Weights of a small GPT-style language model, trained from scratch on English Wikipedia.
Size: 14 layers, width 192, 3 heads of 64 (1 for keys and values), MLP 512 SwiGLU, vocabulary 8192.
Architecture: gated attention, capped logits.
Each number is 128 + 32 x the weight over its row's rms, rounded and kept within 0 to 255. Layers, rows and columns count from 0. Numbers have three digits each. The size before them is the row's rms in percent of the matrix's.

# down: layer 9 MLP down (transposed), 512x192, rms 0.115, rows 187-196, columns 96-191
# gate: layer 9 MLP gate, 512x192, rms 0.152, rows 188-196, columns 96-191
# up: layer 9 MLP up, 512x192, rms 0.166, rows 188-196, columns 96-191
down187 112:088069158126084152050093096142136129127111155143128094140122066175132118086069147086085199132129141138130102109150085148096173078132132058171149202079132122109119178095114154159136075124177169183116089163062098079103153115168074134165149098125111127110133119109184164116064117127144124085
gate188 111:134116118139070068137114124138140141141147103132119097189125125050134129075119079176112106109137126153134061062139181109145140108099115115112136137121161197112157152124174137118112177143212088119094112123120113040106154131180111090108168172093119170101151118061152124129122101109122119046
up188 110:173176084136112139149143077108179162167112107144124138182076098153140090161185153130148144089092153159100141133098095061200087098147127131138115160106156149141104170129091115100120106108152139090166120141073132143097104127110166145121127119131104169055087114144098095171104117109121077117
down188 108:118110200163097127117152124128105108147114079080118176106161120130116098155144160103170092068167209066123092115112159144107107167138071080139136066133133103096205097113199161098123097178152113109102126127125130117117168165195140134140092144132077144164165188157170134115148110148143102129
gate189 105:119092130122084112133107090177169136117101101090155070174145095199086120137117096085062076142141165151152132160160092115106097143086127155214132221141093091113178160118100123103076115197129142105164155072130134114193110131130106123134164143114149105136154132142121151081125183145122157125
up189 102:064041108057190108118145067114184089182143123058107071088113068160103146122175127110109139141115193093133148148147118120067096163142162110108128126133157114133146076104108079187129142102163118141120157133134101103145190107175132100142154125145170151114098075164128086131134102148121160135
down189 097:102149135138156077173104145134158122132112152132156155187160090085138116130136138202145160111193114152083086076140164134132144128174129097136192128122078117098175168062180189117113149108126093184111129125185182100083122146153114169107171155117089127105165072120146117100080139124175116097
gate190 100:105097109072097103121124151177118168116167063154116148150178155131112130095100126193197140093187107131144139089102164125170157121175176130132077081153124137116080076087127150137161146125106127126118093197149141122084123156133173126131096176133131136125072152133119181153100143124120120131
up190 095:141133119163131158137112113117101147173136165141147117178089125153150188124151175135078174145108111147108147169110126073144083144189107137093077140133103151164165125077131095169065167087167123137142108140146124128175175129124109069079100104088137090182167081189091129117076134122136106130
down190 098:157112098133152072096114118134173136158168116127188154128102150086191129137111083101153128143160142161089123087092109122193146045061125157111140166122157061132138139096177119091140090132145156077118112139140117140072170132156136097062119109101111098123149158160109156061106105173133134121
gate191 088:179119183137119156121134156152096052121133071145184133142129094120112125089152131128151074153147176118152126109101182218172096140159109116088124130130179178154110162120156135186165069147141147138129102109133109138141138140129175124163105129048138068157077065182035133095115168173119120120
up191 088:163121140154070159215132117095113071160118133182098180161139120101115105093140078120114102109114162080133103102106153178191096133134134080107117112119140127131084113084168097133178101138151128084118157143118117116125206147076114143125109173116134160129108058112122132124122181192158105101
down191 090:143112090136194095077193172190146121193111164089144140086155163131105159117118128161179120123118084145123164143136110123075135098141106131168076139139192090132148092115141161149150179140145078139149099164140116125069128146137079144070173089105100148142172183115161124147142055124134116136
gate192 113:137172141092118106154102093143117117101166066114113067119139119110131167082114101100114097068172115111082124119139142136147155142125102087133146174084163189118179113118117153145139107142134117130130058057191247118167133201128179085050205146149119103075173120109117103122111093117137124117
up192 106:156102144134083132123147101154154128105051183109092177190217168123139129103149135178128156171128126111112092158143130149148110177099166155116107125144098084107129170132141139173132131074117134148090177186162050195108171060119078144130056120163121107160137114163143167144110169153113136146
down192 110:080152139119092154196173119134174144127133085137124120142139143147146111177200087103166135174155153082124141120129138113121132108072146130121104112115109101146088142139143120147168116173156162084085126159132129116083107096113163098114167114105180183098123147103110105160088067125130124097
gate193 094:127146130170094072119068152136110138158146140130127064161100154160163165125129087086096120135181165216160060149182106111177143181142143104126132114071178172041161187092057137118143128147139114096110147152122127091050146113181138082175118117153155152138119093142159092132148109137104101090
up193 095:149140133175128153146157135109095137136135203135136153129153168133128082081118120160141156130166115078095181108065096076123170105125157098118156139071132127171100104181085170114219091161134101108131174132063114147113151114142134162162128131086090118128127108134132139100139120120204086164
down193 097:167139142127141177153113088122179153133148105113124122078113103070150152089136193170119154179138063102078202128129155174107073106100063072085166161166097109153113165137153107141108095066153162193138121164098184095156131114122139206096129143142179138115095126100143129138107088100146139131
gate194 086:182070115140104152178100140152182155120138129174139148138120108149076120113108123078095183071114152138090083142160100133121143103101153105130135160141137062109107128106130091085114158147159142120098065138153078133133135107172105102148106127093082154059114130144096111154096203173144151127
up194 094:197084139086132142204161137128129153158078106172112107110174088148125082136157110104099172150118130100073138145090091077149085066053174104110126109139132102093112121110110156156121180136099115132099066186109112144144112094134105131128085150143093125033142126096142107114134144125149108121
down194 089:092110104108176142120144126126073169129109148146167168162174116169043138150151166201139097169098101145155121093160190205143154142156096104137129122098086165155134171126146164171129078137087133160103133131099141098157131141102182117127143124130091189170126126118138142128163104125105141187
gate195 102:136142140136150175147153119180063136100047169166106116153164139140128097099121095145115140100176067082064125123184155145170152177138120142103162099166124121059138103147103135161106080222150091077095123164122137065113133113130096163127143185148157146153077126110098095128092133073115105114
up195 101:126094182071142120097129131121192120181166102077159104030116074116144136123200101089144121153118082101123155155098198129161105150109155128140126142197155110126114132153114135151126126082110180129112151119129092110160185153106157108109106170133107100110092134099178093080175141063178097157
down195 103:153120113098125113157118057131146115168123102178079125137132144037218149157095097187136069140178103152063108136131129184105134090156073132168143143139138161074172137135095063072124088065096129128096115154126104117128106171114136110116157103143130152157149148090085162181083144125086084114
gate196 107:154110104153088115166072119118163107131049109168174154231099158081133083054135123058095108092151141101133141097135129119095155081146126089184140152127116135078101094123169139150116179131190099102152161127134129077139159176139122135139109123181114152140114101148110055097135105146114147072
up196 101:100126100108173098129094121172098068097110168090144169076118162117119205180129118140096138101124104122153103179120176186107084200088116177125131095133103167127116136160092139121107140142132092109191136081154158164137121133126204143158160093068095098069143142192141164155076134146158104107
down196 106:131113090114131126102129090075143151113138147101116148062122126139120074087097133086190104136122103123080133104147150155172175108106183156176184161082159105089166087121152124154172212164137219144105148153151173050163118153092121093134111154145130116122117131126071129073123099122120114098